Each number is 128 + 24 x the weight over its row's rms, rounded and kept within 0 to 255. Layers, rows and columns count from 0. The size above them is the row's rms in percent of the matrix's.

# layer 8 MLP down (transposed), 512x128, rms 0.0675, rows 124-150, columns 0-127
size [ 74 105 115  90  80  98  87 101 107 110 102 102  99 127  98 104  99 102 100 103 100 107  99 117 111 118 107]
[[115 124  79 107 114 157 115 152 119 137 129 143 147  99 133 104 100 107  97  92 142 137 110 150 126 118  78 171 140  84 152 117 111  89 172  97 129 139 100 104 131 112 116 155 174 163 136 130 116 125 129 114 152 136 161 139 153 141 122 110 116 109 179 156 147 123 185 144 105 141  78 123 137 108 145 143 111 144 100  94 173 132 160 138 113 143  73 158 145 110  83 135  85 124 174 108 147 134 131 129 151 136 130 111 108 113 116 111 126 100 139 145 150 129 135 101 131  91 112  84 156 136 170 120 150 141 115 123]
 [155 135 148 119 147  82 130 163 134 166 137 173  75 108 113 147 128 135 115 126 123 150 127 133 140 139  86 110 111 126 132 146 118 132 123 120  98 127 158 170 148  92 129 110 156 147 145  91 135 119 155 142 134 132 131 133 131 107 117 137 133 107 147 106 132 136  65  72 119 137 173  97 134 110  99 119 148 131  86 128 111 118 106  79 127 110 149 127  72 127 123 117 172  80 173 111 145 102 138 103 134 185  91 129 137 104 141 119 173 131 134 127 116 115 163 144 117 163  95 156 140 139  97 144 166 148 152 129]
 [134 178 121 108 124 138 124 115 128 157 139 120 112 105 132 144 120  90 149 146 116 101 134 143 133 136 115 148  98  91 106 111 124 128 165 138 127 130 139 160 136 159 123 102 158 163 104 120 165 158 144 129 104  58 120  88 116 100 164 128 138 154 129 132  90 172  90 124  77 118  88 141 145 114 139 103 145 137 142 114 123 139 133 110 143 177 164 125 124 155 157 173 142  77 132 147  86 141 147 127 126 120  93 120 175  93 110  96 181 125 144 157 124 140 103 138 125  96 114 118 129  94 123 167 106 153 152 116]
 [128 155 148 144 152 126 159 121  95 124 145 100 125 119 140 140 128 145 130 177 125 105 104 122 152  82 111 125 118 127 144  97 124  71 140 151 124 151  95 151 112 110 112 117  92 172 123 126 178 114 143 173  85 114  79  89 152 125 128 149 112 133 152 105 158 103 120 124 123 104 150 107 142 150 160 143 133 133 149 108 131 109 145 153 113 122 142 154 125 123 192  72 157 130 158 103 132 124 111 136 115 128 138 110 176 118 165 127 149 118 116 125 142 148 147 189 108  93  84 146 148 103 109 150 120 119 135  80]
 [134 108 121  89 103 100 136 143 160 181  98 119 160 120 128 173 145 129 120 154 113  82 124 116 117  90 126 132 108  97 128 140 170 168 134  90 144 179 142  87 115 122 138 167 118 147 117 114 150  85 161 160 134 108 118 126 118 144 125 156 112 117 126 144 131 128 132 105 114 149 132 117 150  88 118 128 151 139 110 118 124 129 173 111 135 148 134 104 125 104 161 147 140 147 128 178 128  92 121 112 131 167 115  94 133 158  95 118 118 150 116 145 115 155 147  84  99 186 100  73 138 130  68 120 117 151 124 110]
 [139 130 138 192 128 103  79 100 140 101 117 114 105 120 169 109 130 150 147  82 115 167 135 149 119  80 114 138 103 124 149 143 144 156 136 163 127 147 146 141 158 121 163 108 131 151  96  94  97 124  70 173 149 142 140 123 110 149 153 162 133  98 116 149 138  99 153 109 141 103  89 113 129  99 109 156 100  93 164 116 144 133 157 130  86 142  95  90 138 122 108 130 122 190 143 142 117 114 107 126 142 155 150 124 106 114 116 139  99  91 161 123 104 144 124 115 140 120 136 141 140 161 132 181 116 146 135 137]
 [119 145 132 138 139 121 119 125 137 144 165  89 124 146  97 129  90 139 149 100 100 160 124 174 131 163 133  69 122 112 106 175  94 117 135 152 114 127 113 140 143 158 132 110 192 170 121 124 160 166 113 162 132 119 136 112 103 150 169 154 112 113 175  68 117 108 106 148 120 128 154 143 124 137 112 145  93 126 171 163 108 128 126 106 152 120 128 130  85 117 140 109 188 105 112  93 147 133 113 122 144 122  99 111 105 107 103 107 139 101 106 150 139 113 124 154 133  98  91 127 141 164 110 156 113 118 116 153]
 [137  82 154 107 165 155  99 133 170 133 127 135 130 146 121 160 108 103 137 110 144 110 115 145 119  89 119 134 133 141 157 145 114 180 142 108 170 117 141 119 138  94 142 131 164 120 164 135 129 111 123 157 150 123 146 119  94 126 155 136  88 135 113  97 180 115 103 127 102 118 151  95 148 115 169 102 142 114  89 150 141 105 159 132 125 113 104 146 112  96 105 171 176 123 105 107 188 127 120 105 103 155 142 158  84 124 145 119  89 113  99 135  75 132 150 124  80 131 123 129 108 139 129 160 157 133  90 133]
 [101 160 113 114 129 137 158 122 142  67 130 157 140 112 110 144 133 154 103 131  74 149 131  97 138 152 117 154  95 163 116 117 139 136 167 127 107 125 142 101 102  90 155 140 140 115 142  97 148 143 163 170 150 134 129 177 118 152 116 132 156 138 172  86  72 135 146 140 137 169 126 150 146 156 130 106  77 135 110  89 144 167  92 130 127 166 116 145 112 114 148 125 114 110  94 135 145 140 137 131 112 131 105  78  97 137 123 139 119 113  89 156 119 141 142  84  94 120 163  98 124 148 111 133 107 101 157 124]
 [141 177 106  98 104 108 151 124 102 138 111 105  92 114 139 102 150 117 132 100 159 113 121 126 131 117 121 138 101 189 138  71 142 104 131 172  97 124 122 124 152 145 115 105 137 100 162 130 122 144 140 115 115 158 132 122 126 173 119 130 100 123 170 143 134 149 153 142 128 114  99 128 102  91 174 158 117 126 137 173 109 134 140 116 149 129 123 105 191 181 136 148 205 109 122 131 120 119 105 144 151 107 144 152  96 101 176 156 132 120 131 109 118 124 130  90 123 109  80 142 107 103 119 144 136 111 112 146]
 [130  83 138 193 136 124 166 163 119 146 157 169  98 113 150 122 111 155 120 130 138 101 133 138 138  99 108 110 114  98 116  95 129 144 157 123  84 114 104 164 119 119 182 168 110 127 115 144 143 143 131 144 151 124 130  94 143 131 118 146 114 125  89 172 141 118 115 124 113 120 125 115 115 122 144 143 149 134 145 137 128 153 145 157 132 100  99  89 153  85 145 173 107 112 131  93  82  74 153 120  67 106 128 144 175 163 107 136 121 121 115 121 131 123 123 122 147 134  85 138 104 126 111 158 118 138 153 185]
 [117 117 124  99 113 135 100 173 148 124  99 128 141 130 129 140 161 171 112 192 108 161 169 122 162 136 145 138 121 139 121  89 135 113 161 167  91 135 154 100 145 147 118 124 112 159 134 124 195 121 142 122 132 106 134 114 121 132 103 103 149 140 157  98 111 155 127 164  80 141  75 112 103  87  93  74 102 112 130 154 114 118 140 156 125 142 123 132 136 133 113 114 114 154 152 135  89 135 102 155 145 175 119 133  93  87 130 125 139 120 121 120 123 138 157  74 151 119 153 121 131  91  94 127 148 106 147 127]
 [113 113 145 108  90 123  89 140 106 139  63 147 110 120 135 129 134 109 123 138 178 151 140 146 113 157 120 127 184 118 144 125 167 134 111 129 138 159 157 129 150 128 127 139  98 106 167 143 147 149 127 134 175  95 118 111 130 144 145 102 123 119 103  97 161  93 123 138 143 160 113 161 123 147 162 178 127 151 145 142 121 129 107 120  75 164 143 143 124 117  98 123 102 120 117  90 124 163 150 127 139 132  79  93 117 119  97 155 135 136 111 107 147 176  96 149 166 148 133  67 116 137  99 133  99 139 111  89]
 [178  89 127 133 141 166 128 153 153 127 121 127 145 110 131 129 105 101 169 100 102  80 127 133 135 122 119 134 105 125 160 131 122 123 145 177 112 124 129  99 119 111 110 127 130  75 135 126 130 120 144 159 158 128 143 149  97 163 149 154 144  75 135  92 190 109 128 150  73 133  89  89  78 145 118 124 132 125 142 111 137 163  84 116 120 128 136 121 124 151 129 100 179 104 165 133 147 141 108 147 114 117 131 132  56 142 138 155  99  86 139 120 104 108 141 115 115 156 146 126 145 160 137 137 150 138 153 141]
 [127 155 107 121 141 183 124 149 124 130 157  84 140  86 110 110 110 144 116 125 136 110 114 131 133 120  93 122 122 144 129 135 143 159  99 118 141  96 169 149 135 134 171  96 108 120 138 111 129 146 149 166 160 141 112 121 134 108 118 117 167 131 163 149 115 115 122 157 120 136 177 111 106 138 125  88 147 112 129  80 138 141  83 135 146 146  87 195  89 120 144 122  61  90  91 104 176 142 120 105 132 118  97 139 102 183 109 128 114 171 141 116 161 124 130 130 155 148 120 144 102 131 142 112 159 117 128 112]
 [123 166 105 135  99 138 112 143 165 157 149 114 127 155 150  89 164 102 122 160 130 115 101 157 102 159  71 180 122 141 136 123 181 138 149 152 148 115 119 116  86 140 113 159 142 117  86 103 146 126 161 138 140 103 166 139  92 139 153 130 110 165 168 112 134 114 112 113 145 137  93 125 126  93 134 108 126 125 159  75 142 111 139  86 126 165 119 125 137 121  98 118 153 145 126 174 104 114 117 148 122 115 173 109 118 122 125 145 173 112  94  97 127 151 100  97 170 106 121 132 147 138 107 104 102 106 112 143]
 [154 105 158 151 122 163 135 114 152 133 166 126 128  69 146 135 155  87 134 116 120 140 146 145 125 163 130 164 132 142  98 119  90 152  98  73 162 146  73 107 140  79 144 139 135 109 118 151 135 133  89 123 133 119 126 167 120  89 119 156 121 131 166 111 126 153 133 114 167 116  72 110 137  90 134 109 115 124  65 129 102 150 140 138 117 108 119 166 167 138 100 119 127 149 154 134 163 116 123  98  82 100 134 140 116 102 132 129 124 148 147 147 138 157 167 121 175 158 109 132 122 130 125  99 140 130 111 115]
 [120 120 175 118 113 121  89 140 141 160 178 151 142 142 143 165 137 163 113  97 126 126 118  92 155  93 170 150 176 114 133 155 108 124 131 136  97 141 116 113 118 131  77  85 132 121 180 107 144 175 120 146 108 158 106  97  77 155 145 147 144 119  85 105 126 140 152 137 138 173 120 115 138 131 129 106  84 144 116 196 116 148 128 122 124 106 114 116 125 159 168 115  93 141  90 111 125 148 120 112  87 128 133 144 131 137 116 155 115 113  92 152 113 105 146 108 110 120 107 147  94 157 142 111 145 138 148 137]
 [132 164 145 127 177 132 124 153 111 170  83 146 154 125 125 153 136  97 155 112 122 152 137 102 143 118 164 136 179 129 136 152 109 112 144  96 145 156 106  97 139 112 128 173 145 144  91 140 146 129 112 123 100 122 143 125  93 126 123  93 128 136 114 167  89 169 139 188  83 147 105 143 154  85 143 133  89 109 136 131 133 141 127 114 129 156 120 108 177 133 140  83  90 110 116  84 143 148 142 147  96 144 117 134 144 142 159 119 138  95  92 145 135 118 111 150 101 124  65 142  99 129 112 122  99 144 144 123]
 [116 135 131 145 147 153 173  86 165 119 151 159 153 122 134 148 127 144 109 105 144 139 132 145 104 126 183 154 116 123 149 133 114 123  78 148 137  98 120 146 157 125 140 125 117 126 137  90 100 102 116 159 138 124  91  88 125 137  76 107 118 111 107 129 143  76 158  94 176 116 105 120 117 119 187 115  71 147 131 116 126 121 150 129 138 141 127 153  98 171 140 136 123 101  98  92 136 112 107 133  97 121 105 119 187 165 146 140 135 136 106 173 110 100 111 135 138 124 147 127 107 114 133 139 145 131 196 139]
 [112 135 145 127 135 175 115 127 166 121  89 101 120 142 113 113 110 123 151 174 156 171  77 122 140 115 141 112 151 157 138 134  76 101 123 138 171 130 108 124 145 173 106 113 119 152 120 152 113 128 124  95 144 151  99 128 135 161 145 144  99 117  90 150 118 118 203 127 137 122  95 145 129 144 129 158  84  91 109 117 107 140 133 130 167 163 146 144 130 118 114 135 105 139  94 107 129  95 170 129 153 117 119  90 158  84 154 112 118 108 122 116 120 146 130 159 159 120  86  93 158 134 141 152 123  82 114 152]
 [136 115 160 145 141 101 153  97 134 136 112  85 148  99  49 132 156 131 110 113  63 108 131  91 165 168 105 115 144 156 105 153 110 162 118 190  96 123 157 106 132  89  92 130 157 132 145 142 123 159 120 105 149 124 131 115 133 104 110 112  95 138  87 120 144 128 118  98 101 109 125 144 130 110 147 154 117 121 116 149 118 125 121 130 157 139 146 128  82 155 159 135 138 111 117 163 149 141 131 163 122 175 148 125 154 152 122 100 124 161 143 114 131 154 133 118  98 115 110 154 146 139 137 101 151 125  65 132]
 [ 77 155 123 157 158 141 108  71 123 147  96  95  75  89 147 109 107 120  86 107 130 175  95 146 134 133 122 130 159 132 115 120 121 137 108 119 100 121 137 172 134 126 160 163 136 117 112 170 157 140 118 144  86 147 123 107 123 118 120 138 123  88  93 115 121 143 147 104 144 119 135 125 117 125 126 124 143 188  83 109 168 130 152  96 129 137 176 119 122 131 114 151 124 153 171 101 115 133 161  96 172 127 119  87 121 137 124 137 128 135 160 169 108 125 140 130 155 123 135  98 150 121  96 188 117 114 125 130]
 [118 139 155 127  98 139  79 141 151 138 133  83 138 138 146 146 126 147 118 159 134  96 135 128 147 102 168 134 167 100 168 124 120 124 109 101 113 139 116 142 115 114  99 137  95 134 124 166 148 126 149 131  99 171 105 137 128 132 103 159 123 146 139 140 100  98 106 122 117 148 130 118 154 169 161 154 157 146 123 121 114  85 134 110 150  72 126 125  95  84 131 130 136 143 150  95 141  95 137 164 119 106 162  97 164  96 116 139 130 110 135  83 140 156 122  97 127 160 103 102 160 148 144 106 155 172  56 150]
 [137 118 199 111 135 126 109 183 113 135 108 176 161 132  77 167  97 170 178 103 172 113 143 191 128 119 117  97 105 101 131 125 105 150 154 128 111 123 119 138 142 131 122 114 138 110 120 134 142 144 163 127 105 145  95 154  92 110 136 131 126 135  96  81  95 115 140 115 142  99 143 138  99 158 130 134 146 130 110 138 141 121 125 104 146 109 131 124 106 153 133 131 169 127 139  93 123 112 141 137 108 153 100 121 142 156 144 179  92 172 111 111 144  95 134 156 100 101 123 154 159 124  97  92 132 107 117 137]
 [138  57 103 120  81 136 116 118 120  99 151 117  99  85  90 128 102 162 129 123 123 112 179 135 150 131 107 114 160 154  96 140 142 135 133 131 135 136 105  93 129 125  92  86 110 143 160 121 120 106 129 136 137 153 160  87 129 161 121 149 152 137 156 150 110  97 105 119 104  99 116 163 187 131 141  87 125 122 125 108 129 114 152 110 111 161 135 142 119 115 145 136 110 179 107 199 147 155 142 103 131 151 124 161 151 138 125 114 144 104 132 123 158 123  94 144  96 124 145 171 128 145 138 123 138  83 132 162]
 [106 114 141 123 146  84 102 150 122 120 138 163 111  92 158 181 121 115 145 158 133 137 129 123 132 170 120 140 156 127 134 140  96 115 143 133 138 147 109 163 109 100 109 119 101 153 123  89 142 169 120 127 110 110  87 109 101 119  95  93 159 162  70 115 132 136 132 157 137 104 131 120 138 139 116 135 119 162 140 115 140 119 128 136 162 149 109  82 119 100 138 120 128 117 134 107 161 152 132 113 208 115 135 119 124 153 121 140  95 137 126 130 135  57  95 107 170 138 130 120 183 107  71 146 158 129 129 143]]
# layer 8 MLP up, 512x128, rms 0.132, rows 125-151, columns 0-127
size [113 111  95  94  99  93  97 102 104  98  98  96 111 102 102  97 103  92 104  97 104  98 114 110 103  98  92]
[[137 124 113 111 150 114 145 137 140 126  93 129 124 117 163 120  97 110  68 110 129 138 104 118 166  76 122 152 157 151 105  95 135 153 117 123 120 147 151  90 125 139 101 141 106 117 156 125 137  99 183 168 164 152 109 109 175 157 128 146 119  93 133 111 131 124 155  68 159 112 149 111 136 148  82 120 148 149 150 110 105  97 142 155 106 117 107 126 147 133 137 146 118 109  77 182 123 124 118 133 109 114 160 117 105 115 166 135 166 119 109 113 180 145 127 126 154 161 122 116 136  96 114 116 135 179 117  99]
 [156 150 123 113 117 114 163 150 109 129  97 135 134 153 114 142 114 157 119 103 147  81 108 115 111 136 143  55  85  96 150 185 131 133 144 118 120 136 174 190 168 143 143  90 133 141 110 142 164 127 115 137 125 117 128 137 114 111 123  94 119 152 121 137 108  99 145 159 136 107  92 125 130 144  96 151 112 173  97 128 131 130 106 156 133 141 157 139 137 135 141 170 103  91 112 154 147 131 127 146 115 136 116 153 128 103 113 132  99 150 145 159 100  95  96 183 122 118 138 139 107 155 170 111  76 147 110  98]
 [125 149 138 139 105 155 132  60  91 151 101 138 105 106 102 161 116 127 121  97 112 173 137 124 120 150 152 128 122 125 146 108 137  96 155 176 101 134 124 120 134  89 112 143 130  81 125 149 116 150 102 134 122 120 103 113 152 111 143 152 117 135 113 129 146 125 153 141 146 179 109 135 164  95 119 115 112 118 157 152  57 131 137 196 122 164 170 131 100 154 115  93 152 117 147 155 157 122 139 120 143 113  94 117 120 155 136 157 161 101 162 103 106 135 116 102  68 132 133 105 106 135 141 148 113 112 118 108]
 [143  69 156 155 111 135 144 155 117 137 129  99 117 124 132 102 136 119 125 106 113 110 101 144 129 140 152 152  86  70 174 115 115  75 112 154 120 116 115 133 115 112 141 121 136 133  97 130 117 125 112 173 150 145  79 123 100 150 163 117 120  98  98 153 136 132 159 152 106 127  84  98 111 157 137 128 147 147 124 112 105 109 127 157 135 154  94 130 121 138 155 154  65 161 110 149 147 181 113 141 100 146 171 129 160 131 119 145 179 121 142 135 159 123 138 140 121  69 130 135 165 125 157 109 112 109 156 141]
 [149 124 123 141 139 122 176 151 128 147 108 141 130 151 156 116  96 102 138 192 158 121 121 117 112 117 127 141 101 131 155 106 121 105 110 114 116 120  68 118 128 127 123 113  73 131 112 136 161 110 136 160 119 100 102 134 151 110  89 109 151 158 101 123 120 135 129 172 120 178 163 183 149 154 108 139 149 140 116 114 161 153 133 130 187 133 106 139 114 128 104 155 107 161 132 133 134 135 138 116 149  79  67 113 123 153 140 149  76 136 134 103  80 104 103 108 132 124 156 103 143 115 143 107 103 147 146 102]
 [114 124 123 153 119 162 135 153 127 112 126 106 143 134 137 104 163 158 160 105  92 133 157 136 118 128 106 134 103 156 123  70 108 116 153  88 140 166 100 114 108 159 152 158 117  98 109 100 158  99 103 167 121 160 102 132 105  81 132 147 151 146 122 163  75 107 137  73  92 141 150 115 142 161 111 128  94 158 101 138 113 145 111 104 103 119 132 106 140  77  68 139 151 152 133  93 125 144 143 141 124 128 127 129 143 113 170 141 166 126 154 118 145 144 122 103 126 119 153 122 175 136 152 122 165 109 106 117]
 [139 156 124 153 132 110 150 102 137 145 117 135  95 153  92  91 161 133 147 117 134 147 147 137 143 147 105 140 153 103 148 143 158 128 135 166 144 130  50 162 113 113 119  96  95 132 181 151 118  79 170  91 110 133 141 132 142  94 101 148 112 173 137 110 132 101 157 103 156 134 127 133  87 118 125 133 139 110 137 130 128 135 140 122 132 168 158 156 120 116 162 154 106 141 126 113 155  87 155 143 129 161 139 165  92 105 120 156 148 160 135  97  92 110 125 107  76  97 117 127 164 139 141 139 119 121 105  83]
 [104 140 116 136 138 106 130 152  83 133 107 123 126 117 177 121 114 123 138 140 141  97 120 112 131 136 131 125 142 109  95 128 113 146 102 144 138 133 144 119 158  91 101 120 120 116 213 128 133 108 150 124  97 110 115 160 135 101 116 117 100 153  75 126 129 159 116 115 123 154 149 115 109 131 131 137 122  96  85 106 156 132 168 112 112 115 145 171 138 192 124 154 142 171 157 103 166 155 111  92 140 147 143  72 121 108 126 116 144 159 122 113 140  69 148 139 152 154 125 116 120 153 139  75  93 100 156 119]
 [119  95 150 160  97 154 119 155 143 101 141 148 125 149 158 124 160 137  68 132  98 158 128 150 123 132 178 158 137 128 155 113 170 141 114 118 105 121  95 136 157  83 139 139 116 159 126 122 123  94 159 136 103 139 143 109 130 139 155 133 106 101 134 130 107 107 104  90 152 122 109 142 125 141 101 113 152 129 200  93  96 124 134 144 131 147 133 150  99 150 127 171  97  83 106  99 146 120 138 138 134 127 104 113 139 101 128 135 105 147 105 142 197  94  79 127 115 155  96 120 125 103 148 126 107 141 173 102]
 [145 134 141 113 119 128  97 137 149 120  81  83 119 145 138 101 128 109 125 115 134 144 170 122 124  86 140  85 139 126 154 114 177 148 105 154 139 163 113 129 129 128 113 133 144 137 159 133 123 175 157 132 146 125 147 155 133 136  89 101 129 136 116 112 108 108 110 118 110 108 120 133 118 126 144  64 160  81 118  91 139 166 149 140 147 187  96 161  81 166 121  85 156 171 129 143 115 136  93 146 108 125 106 123 161 146 161 149 135 163 112 118 142  78 105 115 108 112 154 125 128 128 128  97 156  92  97 112]
 [112 104 125 125 116 106 141 142 118 139 101 133 107 138 140 125 105 130  88 132 141 139 111 147 152  72  96 134  78 130 106 126 113 194 140 136 117 147 134 135 148 100 134 135 150  92  98 146 127 161 130 127  88 156 123 142 146 156 122 147 128 136 129 120 141 118 143  93 125 120 158 101  93 120  80 109 162  85 174 173 145  95 158 144 197 101 162  66 125 139 146 114 126 138 113  84 124 143 131 108 134  85 132 126 130 114 111 167 150 117 181 139 141 125 115 142 138 158 119 112 129 159 142 122 165 166 128 125]
 [139 137 128 118 128 134 106 165 137 142 110 143 151 140 136 129 151 180 173 165  66 156  62 116 125 128 130 186 122 105  87 126  94 124  93 133 140  92  89 147 122 105 156 103 142 110 121 117 103 125 142  95 121 134 100 119 164 159 128 127 173 165 162 139  89 152 154 119 148  92 116 151 127 149 153 152  92 124 137 108 115 144 154 121 157 118 135 131  95 146 115 129 103 142 114 121 143 179 133 113 136 122 139 100 128 116  97 113 162 132 119 134 128  64 115  78 143 103 138 126 106 135 167 139 130 144 137 128]
 [171 114 121 122 164 115  96 163  88 134 119 105 126 175 104 153 139 127 100 149  95 111 147 110 127 144 115 119 138 155 145  95 121 109 132 118 144 117  94 127 121 162  90  98 167 107 142 146  88 146 127  88 111 109 118 115  91 133 104 164 149 152 148 136 140  86 118 140 119 128 117 104 140 144 145 121 137 170 121 128 135 138 135 119 142 119 111 105 139 122 110 164 189 155  98 157  87 159  97 138 168 124 112 113 132 112 139 107 101 141 202 136 109 153 107 120 131 145 133 126 102 175 168 103  90 133  80 126]
 [ 99 105  99 127  89 117 181 124 129 143 134 158  97  98 125 137 152 121 126 108 102 122 166 108 140 111  91  99 123  90 142 106 152 138 147 125 106 115 139 153 160 119 159 135  89 114 113 124  98  82 109 142 132  68  74 121 159 140 168 148 121 169 124 137 136 109 134 112 127  65 113 122 161 143 104 136  96 112 177 151 126 155  99 122 131 119 132 126 142  97 116 120 174 136 102 178 146 142 172 111 141 146 134 136 148 131 151 158 135 145 131 165 171 112 141 121 124 160 121 109 118  89 149 164 112 129 124 139]
 [152 110 106 118 100 104 120 128 128 129 156 104 114 129 178 111 121 165 134 136 151 136  85  99 184  75 129  95 134 139 124 112 164 109 109 148 121  58 161 144 101 132 102 169 141 124  93 123 146 114 131 162 144 130 132  84  97 129 140 153 161 144 140 133 127 140 107 152 151  93  65 129 105  92 140 137 101 117 123 157 156 136 106 121 156 130 122 113 111 123 125 145 148 143 111 111 114  97 134 111 146 137 137 125 181 130 112 113 147  95 147  96 114 150 105 146 116 126 163 109 150 198 165 134 133 107 123 111]
 [153 113 133 133 162  98 142 122 124 185 134 148 122 144 138 130  87 117 144 130 153 118 129  97  94  87 146 144 137 142 118 117 149 124 143 132 126 133 154 129 114 131 148 129 158 135 106 113 105 131 141 105 122 141 109 120 146 147 121 137 132 167 104 142 173  98 149 105 118  90 129 147 154 146  98 175 151 103 148 100 191 125 158 115 104 101 159 191 113 102 133 103 139  70 124 129 177 172  91 113 135 145 118 107 135 138 138 143 125 138 135 103 146 138 123  75 130 122  90 127  50 134 134  92 125 112 134 100]
 [158 126 118 100 142 128 185 118 145 123 111 116 101  95 126 134 118 122 126 142 118 128 148 176 144  80 109 145  99 113  95 160 146 127 120 147 153 164  92 111 138 124 180 137 105 164 106 126 110 107 123 139 123 136 132 128 108 122 116  98  98 159  86 130 142 126 118 143 136 100 122 102 127  75  99 142 131 111 121 102 136 141 146 163 158 170 143 113 124 137  79 140 120 178 101  90 161 142 107 117 132  98 144 161 108 176 120  98  97 132 160 131 130 137 103 157  61 101 171 121 142 124 135 157  99 141 128  97]
 [135 101 139 132 135 120 102 142 123 129  76 170 100 116 160  90  99 140 132 106  66  89 146 182 128 158 118 133 141 129 142 128 120 139  87 145 146 171 109 149 111 103 119 125 117 136 154 142 143 149 108 115 117 133 105 110 129 123 146 130 121  97 134 131 183 127 138 135 147 103  85  93 144 128 124 136 142 112 134 163 114 189 166 122 136 141 150 128 127 161 131  92 133  86 101 112 114 123 119 109 105 134 126 153 165 118 140 141  98 118 189 149 112 110 111 116 117 153 131 153 106 117 139 131  50 141  76 143]
 [121 110  99 128 127 118 126 154 158 154 182 132 124 147 111  81  80 134 141 101 148 127 152  94 138  91 140  85 164  88 104 114 157 126  89 117 121 111 171  88 190 125 121 131 164 126 127 113  98 136 113  79 157 146 161 140 121 129 139 157 104 122 143 132  97 124 102 115 137 125 151 140 149 157 136 171 100 118 135 148 108  99 128 127 100 149 129  86 126 122 115  93 119 168 128 186 135 154 139 135 130 129 117 138 130 129 113 138 166 167 131 127 149 148 117 157  84 116 127 181 128 133  99 115 105 107  97 147]
 [128 143 135 109 102 100 128 150 127 135 109 119 128  98 101 158 137 170 115 141 128 161 118 110 131 137 131 163 139  96 113 166 114 163 114 102 105 150 126 104 139 133 141 104 176 137 104 162 201 152 161 158 113 128 103  87 124 136 149  94 158 113 149 124 113 133 144 141  88 107 123 167 120 110 113  65 155 146 184 149 117 146 139 127 118 123 141 146 110 130 125 136 121 100 157 107 132  87  78 115 113 114 138 142 120 135 141  76 135 140 122 130  92  67 132  94 101 135 150 128 165 118 147 140 107 109 169 138]
 [133 112 153 142 161 128 137 154 128 144 127 128 135 136 159  98 118  83  87 121 113 137 122 129 152  86 145 130 117 100 166 130 139 120 102 159  96 156 125 109 149 128 152 140 137 163 126 136  82 140 106 117 106 139 124 111 170 112 115 106 154  83  98 149 135 137  99 138 140 105 152 162 107 133 103 148 144 125 127 139 110 105 161 188  88 118 112 128 164 152 108 136  89 103 139 109  89 164 141  75 106 108 108 148 123 124 113 185 130 137 128 155 169 174 152 101 128  86 109  94 135 133 163 144 125 128 182 119]
 [115 115 126 154 110 120 134 141 155 159 165 138  62 105  80 138 114 116 102 156 148 132 133 154 141 110 115 123 151 110  78 112 117 123 134 146 106 116 116 133 127 157 145 137  88 126 216 120 115 129 113 133 125 138 142 134 170 146 126 105 113 117 119 126 134 125 147 105  81 133 125 153 168  97 126  98 176 124 165 125 110 174 122 104 125 142 138 127  94 144 108 146 136 108 122 168 102 111  94 129 164 135 164 136 131 153  92 118 139 128 150  85 155 195 140 116 124  98 131 100 146 116 127 129  96  84 129 132]
 [146 167 129 102 133 130 131 133 118 153 130 125  86 124 135 156 133 117 115 162 150 138 114 139 181  86 129 160 117 120 135 127 125 113 148 104 128 121 104 153 140 119 131  86 141 123 126  81 109 154  81 134 166 128 131 145 145 101 134 108 185 134  95 145 117 145 143 150 141 155 183 108 130 125  90 146 138 127 128 100 133 123 133 158 113 142 110 107  90 120 163  92 124  87 114  92 123 147 125 145 207 134 120 139 136 143 145 119 112 155 161  87  97 119 109 162  84 126 104 138 124 121 142 178  84 116 137  77]
 [130 107 153 176 165  93 140 138 148 137 154 155 134 110 113 159  78 156 121 115  89 147 136 137 112 128 149 115 146 107 125 135  98 183 115 170 146 118 129 130 131 112  96 104 117 170 136 121 113 133 126 176  99 114 150 139 135  85 128 142 148 113 136 133 141 107 101 134 133 138 139  83 122 111 119 147 106 129  87 131 140 157 112  79 145 114 140 107 162 155 176 143 112 145 136  88 184 160 136 106 139  88 135  89 123 115 139 151 145 133 129 115 126  41 125 142 140 151 127 176 122 138 132 131 107 115 140 102]
 [158  89 121 111 121 121 121 127 106 154 114 102 144 183 141 123 138 148 119 141 162  99 101 134 147  82 174 142 141 154 158 126 117 133 142 121 179 147  99 120 115 176 113  74 128 149 141 123 107 122 134 126 115 107 121 147 143 121 131 131 141 105  96 101 114 158 172 112 122 148 181 103 144 135 143  84 143 174 126 166 157  89 155 138 117 150 133  91 148 102 133 123 140 104 158 115 160 153 140 117 112 132 122 133 137 139 120  89 100 162 142  99 105 139 123  54 112  94 110 170 150 133 123  97 150 131 114 125]
 [120 140 135 121 121 135 101 169 163 145 127 165 111 142 101 113 100 153 109 131 110 127 104 123 130 107 127 122 153 171 117 125 153 133 147 115 135  99 114 124 105 139 119  71 114  71 110 147 115 134 111  98 120 133 178 157 114 158 111 106 167 138 122 161 125 114 134 110 139 101 107 186  92 106  99 137 176 137 145 150 100 109 156 141 126 105 141 106 146  98 104 129 172 130 135  77 163  79 121  93  88 155 142 109 147 102 110 128 142 157 136 134 129 144 156 164 113 141 118 128 159 185 158 134 125  86 147 114]
 [134 114 140 106 144 118 126  98  67 127 111 131 102 114 148 174 141 149 153 170 130 120 113 105 113  94  94 120 145  98 131 115 131 128 138  71 130  98 135 169 118 119 104 157 137  88 122 130 130 130 101 164 116 130 132 155 131 145 172 166 103 127  96 153  99  98  93 104 141 132 146 120 111  69 149 155 142 145 115 136  96 131 167 123 142 135 182 144 150 128 149 116 142  97 156 129 146 144 182 112 152 116 137 151 135 123 144 105 148 127 144  76 111 129 160  67 115 120 106 137 174 147 112 118 121 133 110 160]]